Part of a small language model's weights.
Size: width 256, MLP 704 SwiGLU.
Each number is 128 + 32 x the weight over its row's rms, rounded and kept within 0 to 255. Layers, rows and columns count from 0. Numbers have three digits each. The size before them is the row's rms in percent of the matrix's.

# layer 3 MLP gate, 704x256, rms 0.0572, rows 307-406, columns 64-127
092:181087073130112119131097126126109076140199086108100193105184101123193184167203120188149109099108111118150101101132167113195181119119164119132127129129105127068159112151119165137139187130137138
111:105183151148158087112153116091079133138125106152082141149111110103079141075079117183187162134145139113149151134121139091113143139130168166155131175114136102097134139100111112099147119154142141
087:112136126130198142151120143096182090153132125162147107167116094118098094172122159139127150148143097212076116082162120125124162106190083139139104136159085105134110177101127095133153128169116097
092:098135179204116115162206148168080084098120143125127203109148162119156120139112117143165129144162168123167143131170048103097148173092120113146134135176141160072154133142155144150144160100137135
104:171104188133151143110133074137157084079142146141146128080134135120141114092186183154160153104101157147121166120122110124157154126120137128104120143066194179178116078129120109099139106097165165
109:117134124087108107134148179141076109051110132107178082181146114097054080127205134142174131109204114088114125196060114138152091144157077165124125171126097156129134179156149117172093084142114132
081:132156097181065171108115101149108141133092122089111122126083100156163091148101183116110165151107185127186131129138167121131081153125197092184132102136148106112107163140167099164124164146119113
111:111090145074099070090083102182096056117169168106129129111115078107154074125225074108197155129122110158133101142169115120166159131164174115121130129108130140128163134151140157187095161076062187
108:148133120113134121136104139099092131142194107145135144149151077103142148144167061135166061090141168153196088155127096132131230139116123143145111131155095118163153149140112111113071111083035138
085:138134188073157143167184116130088100140117102105173225108016120108132136187176115187117087121137124102182114114139070118108092136054103136082147144072131137134104140118108123131097126112092144
104:094130106127147165161124119165110120040129161107168139142171126162099102170168179182124094124137105118168154148143113058101141106138114073098137124152109182076130150075126108140133175098173139
095:151124147102050096183151116100124152183093097121133108180126124094077090146106160110101096153168150101174194091183139152196100117167159098116126115132140107207131113127120092062133166151136166
096:126192081129107118101155057106103156166133118154104164162162121136137133148160150143105085165109179096159050105111138115075186151114131180175133120106165158122166055158105119127089187118102097
104:129025048143171133094143147113078103128153120155152133093130158153170122172114172134129084184130158192130181147153154050101118120093118155149163153107112133123089124130161163062165164104164120
092:117081163133112144194105127100095138138097163145097157193176113173174138192159184094133094165133184088127120115115135122138080133116132129184102103162083118067157108117101092111153147185115139
100:171081119138145088125179145208062113149172049150152144072155150128145123100138134111132169163137132107150125168177121106130174161128129146164115121100079138115165157177102113145161148139128115
115:121151124131137114161107142144083113097100096089165179124082098128169129161139081145166143115135084181161099157128092101129161172143122127143118110075097125144138146128132169183166160098150081
095:098144128131085127103136142106127107139077129093172178133113135111150179167108181150092136137103155129112174155142106105114112151062126121157085123051094086165142180141101086129135196057060170
108:154106127125172137128131110110132132085133192111193160182104093140092104165100163126094147118163132141109127118156198144090052124148089126102129090117089143158105154134159139156130153134105132
098:170164111136162172121124119074094138143160123135176087146186115133155129136193160093120141149201118093154060133168161116120121125143063130149101098058120115090134177142132120100140176149152138
109:122153153119170114124104112096095138147173156134157123144111089122136073100147057122181149186177141143129077090175090121149145188101141083089083128110136168142166177153087121120148125092130176
106:117136102126108120138109127110096059112088066132138156143176124130126150185103132155149102158135119131123172128153090090141096120077110105187146089158126178172124109124111127105155134104138165
105:103143053101119098106090148171082100094089140118160100113090175126145129093138022229113162086113153131131166101164148157092134175074119194105138107153122146173128158072127175091098126118067106
097:120098129103166103157088120187072084083123122102083084125129184133130131123092132149074109128155138158211139166148136098169114121101088129143068120150131102127153131127101179043073122158050166
113:059155130070097094188117094141157107089168130144147144133130076157155120165109094147123196137149142094116133120216105142181137144099194106126092136107123063138123147152103126158145122152109148
109:175153143165127056128123103102116097090100137148164148100112143184104133125170142105097115083106164173124092119148096090098119148124144098160107204129138152158173177117175119103105176091073150
099:126119131153111126227115114164127158135155079156153092123115134151163141084109105149092121168172093134146140113164117182146110173137112157129141080145124168176099112097106085146180205176115128
101:161130139048174139145095092171124120117146089100156153161118134141150150147118114059103125147123163136129062127114112134169171124127109104110127095149137169065140110197157116072097113142065147
096:152164089141147097106165105150100161119142196129111188136131150123121106142206120130164118102120128099081083165106113109114124173072138147128108142131126115098100184155115080138145075125067117
098:158135129069109116047151074174155130142130143158137173166117089091112113101140128117142077123087190111160163115082164141151119115088143178100155074126098174109187132102116179160080104175070120
104:069133128118108114137175150112089155184115097140026145149202173125109130112085092139124184146151117144120173114156113080121114160150079103131053108098119123186136118129149128146112159194120136
093:102142094153125162166073104122068112163112139159111126142155123126149166156114128167152169183122104133151141114108122067130140157165143145123144178156052180121083154076135161118087114101108107
098:128150130165168147124151175093184125125157107171150083083112190083135128107110111141117082156139170156163098091137132158151106100151035126136112216157115082102109089111143144134121133136099137
110:175141123164147177131187143139118099090134101123096116119124102126165061160191162135102140166127143117199112165106147130112156170119020118165098124151049171073088103110112177125158074141153143
104:088115056108108155154103116145141185117213066157097110134169158126097080143171138148119133137136149107106112097166113138166174149156109128169086117095167138170169141128161154112058139112079210
108:165120042124133150132127132190098160147076107100146141149135141114146144186118147187149122136104098147149194053186160096110101102156121160112111148131142132107118132079199131095121178095154105
101:109043116108181143132149054165095157140107117130127118128141165142109169148103161130096140135115091146137218140130172187145213088074097071191098099081171117126123161178115103138122139070105089
096:114066144091162091141126143123110052099057151106148170096116156147168154059127146142143115090113130072081116175155082155125173166145111125137075100132130161122156160169193149120121183109168111
110:149127160162141141111119125098139101071161172165192152063099113180148032128124125163153138091138140133171058098155151098143157103091133130126112118101155134131108148135075092142117176107155105
090:127112135123131101105074088126120123074094137127112117159147093126151151106122138153103066114094147155114108144131115145149141144170115179142142133121152126148102088137154101167126147156131065
091:100140072097179091052064145133165180100107113106164144148140082146133141178180136232169119073146073123120153119159120101094178144175118094150090139147131035103161128080111140147125120143077147
100:152134113071111137190112202139108122113109122067151133072146064195125114168090210124085093115151150141136141062154188147180122084141118153130120137126147153094069161119101121121088088144164118
102:144158076182165188139133130140095071133147095180106134079152160092072154076151135208190091081080117150077143101130123140143156173142060154082109157150182153132105096096133145143136120144128127
102:146081118084132118122138118142046143110121090132118133141183162109219168130149147146144146090141101153172083158138116172141188135126078168127121147100081120148156105129078127072102064123107090
099:115192156120142114152128111111122182159152089069175161063133094165147125147071107170104111120110133059150158121158123110091151152142120148169125070082083103109101132127085170113138114096100140
105:082151173185089195137094088129097118080104155128173043128155104104105147120101115131177159095095116123089135170154120122096125148106178102091097122101136132112131100104142130135155127178138167
101:140109155157196162126154132120036091136141121127083159125142185145144102110141174073129109078140069114126166108142156145129121160140087097126163113128088130101090144105089125129118133141159094
097:149121124141149147178125116107054134064063122131141095097122162116128087135102094149130126172113104137152141093118157089115129133058067151146116179156112127086101122087090087124109081151156173
091:113115096085140139134133146130132077123153114062116115150147151160146154121145157137172119138127107151120097142176087106196182124069045139135099165154055123073141125141059203104112144110107149
094:124150123101166104166104146124169145111145132145122153186149135110085147119132136041187134155123135168175120181119165165173117137133115096146120132093142107093128115146103095100092109154149160
088:133094120114136087152113118109091075150164098159133163146109151098131136123229115140089089129074165157197078164145111180135172192200137137136151142140116121121146107145111126170111095174146093
096:124067117120120127121141146182154123174097144160112126112135115138116151174101093183171139134124193179167166088089147123148151160186103153125095127100193185162075066035093121160163107152131122
098:103078149146164049173231105161103110121106075172101147159152151158089163143142142117113140136145151134067153137106091175156163108093054104161108147141125148088150083149141107105092136152120113
102:143161137151104169133172126122127143170110101176097141161147113152161113165125084118108162150036172192131120106107166100129154135095144113134141148142123149132117197104079109093175124099101154
102:105122128152087220116093131183119174116154080141120061123087070112070168160132080131115156084088155089109088140142106143168128138092138106090146148092157102134075119090044128148088116181132153
107:149202159115161123080135129181149128141136144154174157177131132133138061115111185186120146123166099114136175108118115130100142137140121097130100128131117160107185116141159176158105160114116118
106:138100175125151118141102140166136113122146111128148163077138104124127118165126049134155058111160133179116108122154128153128123119162108110118143151122075099112146159102147165110128148163079122
094:135182179165137095087085128115078122096148160163163180107167152094145116163139129091103176114150158138169096138100131168124173136143112163134135151121122080097137116127102154149126086132166144
105:114170125132089141116161105099072108046134127107108182151164138158144171126145082163152138122116152125146184191134116108125162146165128118127131160127129119155166170192181088127203135133110110
102:085161123108172144110156113118118126102135193137099162157161077063166088121147129168152175157183127120052091133119076141137099095198123167090089147105160170118113169136150102108144087141061120
106:111179076103138056152136153120107132090175146155168175173102116090136096162117106143119106170107113067161110149153126085112147188110130120117114162180088063136126172113094157119160154157093129
102:113133096128173114134148182104152101085127108151070129107100087117101091083134089120138112128140080079111136125149127155150136131158165102074097125097093152153144117166137109092073085149094117
100:159175137090156115152173129060136078098132111130083176142177146102071174166125081110167098097123153091103123146133108093101156165135113134140101151064138154066124061144129085105129105141131162
102:166132132097113120150090144150077162159144114172114204108127125147124119115159211144084099069115167155124172090146130138098150092183195124140085106152126152120152153175128133143111205114101171
112:096078083118114136177139096131092093174133145131145139170123183172123197072096144122186128142173171142079140199111074119100126154101130104152111115121108112100141128111119150135122131142061136
096:063158160133148141173098187135173161104060078133074122130145150106076091174117152144150128147133095157143129116150092193116121122156178155129186192124062080095159083151153159148076090089128117
098:193062134144092108131152122082123189127121091173103114135129102109136107159133123178146115057122138106147180075176127156125157098099186119128113116166117137107133184081117105136091083089107107
092:177099111121095151118184175088098136180123140158161128130101103116140133088169113154101100159101148164110211133125062134139187110157109129137132173127137115063169115147134169126091135112176135
106:123074055126165104144132120120112121075114116133190154190102150148114176167124163127168124137159150075111066152183143166076133139071080085138138143113163100102110094144122140146109124130126162
092:096143142059138075174104174158160133125093119126105150145210130109064120108069159112132175133149122171181125142137135135195117104131090105143121098116103195140134108089186092140145138125202096
097:130169127099150115167076124111105177143133201130081142171161133102095092123177136098106089144167126038094128153098097122095133160217124153161099173142079074108109133118146109098120105136086095
109:151149063121117085126155150132133094126065108089142160080094156136097167113123123175179138110127143156174204190124176133155158106100086085112133106123130096114110162132133118129137121087068183
104:156081171133152191124090188138145089107153074131150113064128080096095157148139170156169166084110131115114172108155138144185110149137164138125098109033173130182110139131139188160168165098157133
105:133147122150156147146115109180104148141146096089113090150131046085146170149134140157088093144097157140109159094149154103114116120196137178145142094125045089146113184094106156118161153134094129
101:177086191117091109144078156188137114114163132124106138128156103150170175132137117154121107146182134178162062087184136189110134159157104116135121084123153158146166175167106130145130137073127146
109:120174170121179145160098072147116128151147121160072087094141156138120148064169121105117170163134115124139202131140090154106158156127169104141131118166066125129189089104060211116128076063148116
091:175088172119115171169109101180124084116172112137101145121105086156197149107120130122124089130125172120166144106190158091111140148118124137147156180090082142140124109133115255099138111110136065
107:155080101145148107104103119061082118146187102116101085112115122154176101163111127116096153126077104172117064072128110136137112192071075143190159129110088125118091115098087170080109103090095126
091:127097161107127124191162093131157135148157127185186153083172142125141138119135160063129136076133129105130126147101126138160123155168106125108136116084129144119150116141128198100155155120155140
083:122122090142052207163092161166122131089118130130191163145150112150152081146093086135112132160165114119137110141160131123166168129102151068113131103115075150101104145121137110133158211131102190
109:102149135151169209104124177138047076152187129129136089111176163164120125155169146162141188139165112097130110143163116100137165145090093144116069129160095148131142189100087107122130182125107166
092:139168150154117157088104138186157069153142140120123105122168075163119118120098105132083098075156148130123096044151113121109180034176129132096137125109118075104141145055151119123060147099099144
091:131124103180181108089150160118109105131152123121056172176093179118123077164107156134143137100090138161149174117157114125204154129189093199166106112114122119085131159095152118086120140114118097
098:157139147112172159195143094142165110142114074119176119126070119145154119103155155162160115062127103081069134089156106179122131150074122065093142092123054138102138107135093186151078181115110106
091:131186173192155082156084057074123168098154133149156188125172102121119103113105153150186098116195116138100091113179193156119126122144157148131139146135092110088175091183128171142097074131119156
085:102132072111150098099145081132141102125180112169111136116113161119153112120196143094139102119062130075100092084155137076106093099124142148165143189086109110170149164116177114092071160066120104
098:211104096100083113136178139151113110126128142067164106122097151100144142128065152117109113139131175150162127095194145100107178140112147176122100159154107124093091138113120134105146175074095091
094:162162139178117096161171088168144096147164095105134063110116103156131115148217143205183164123113127154116119108134154091132153058135140129137127150143092117049132085092128127110107133152134126
094:117072092168107074111114106160124154132140130151171167094131116066089172177120124180146105119191079139157143099162135150107143127135177117070151161091142085130135121193165114106114123126071158
108:121089177134116105142092156165158105105104079103165114161139095157161116156134068109128135143142136104116112132174069106179145129108141141114171118138093177141126112100046093187165083117112106
078:093116165153083080111147144204128155158184088141150051148081122128098134118158114188088118110159124102125144074160152104119079144122187133087187107103145126170183129140196114168093111045165070
099:119122121128250116131147138210117149081122142145132142105135140112173163121105102207106126076165069104110157097178161151096161156150148103123090134150176135162169119111137126151075069101165118
107:168137085155167182162114081121152128046129106173156074137139203148115080160160155155130172166114160122172185119127136138142114143127074099129135119157104166100105087119078129188111082152113185
099:149140094137173106176087155057087125121121131099129163171140128145166138141095122098085144107086209146076132138128127072110164129033095095131138156111084168105198155105078144137138112140099131
109:120112105104124080200082106101118215112121109069158082124121107105146152154083150174202147082147111111142159105184125160130095131168193152130156114086184106090126151096134093087149093164058192
100:146120148035151160210041125134116129109100162151163168096190120130156125126067120119128079122199174149165112123122124185158176159129122145068140133153088156113092134148137112135075099124106148
089:108203109118157216120124150090091043144154087105140147144105114176139104078154112149135117161113093089084105169115155106123178139119114149135143110142056117131163166119128130184133141150106148
108:116137147104127176188186163142080147111113148096128138115166110118085172146118123162137086148128192124105088170087182129122162115117091123130091141103125114126085129108163185128134086156167109
110:132156118101133087156113166200047131105124120088097135177136146092114095183098105138109165109127120125172170175196146140143200131115112111170116155128088133161062175080119151113149098110103066
099:093121129137150081170156109153131126118123140096111087120090111126133143153150087146104167118106091196119071125147224092117077151153163194167138168111011123110176131139052115129112087136151110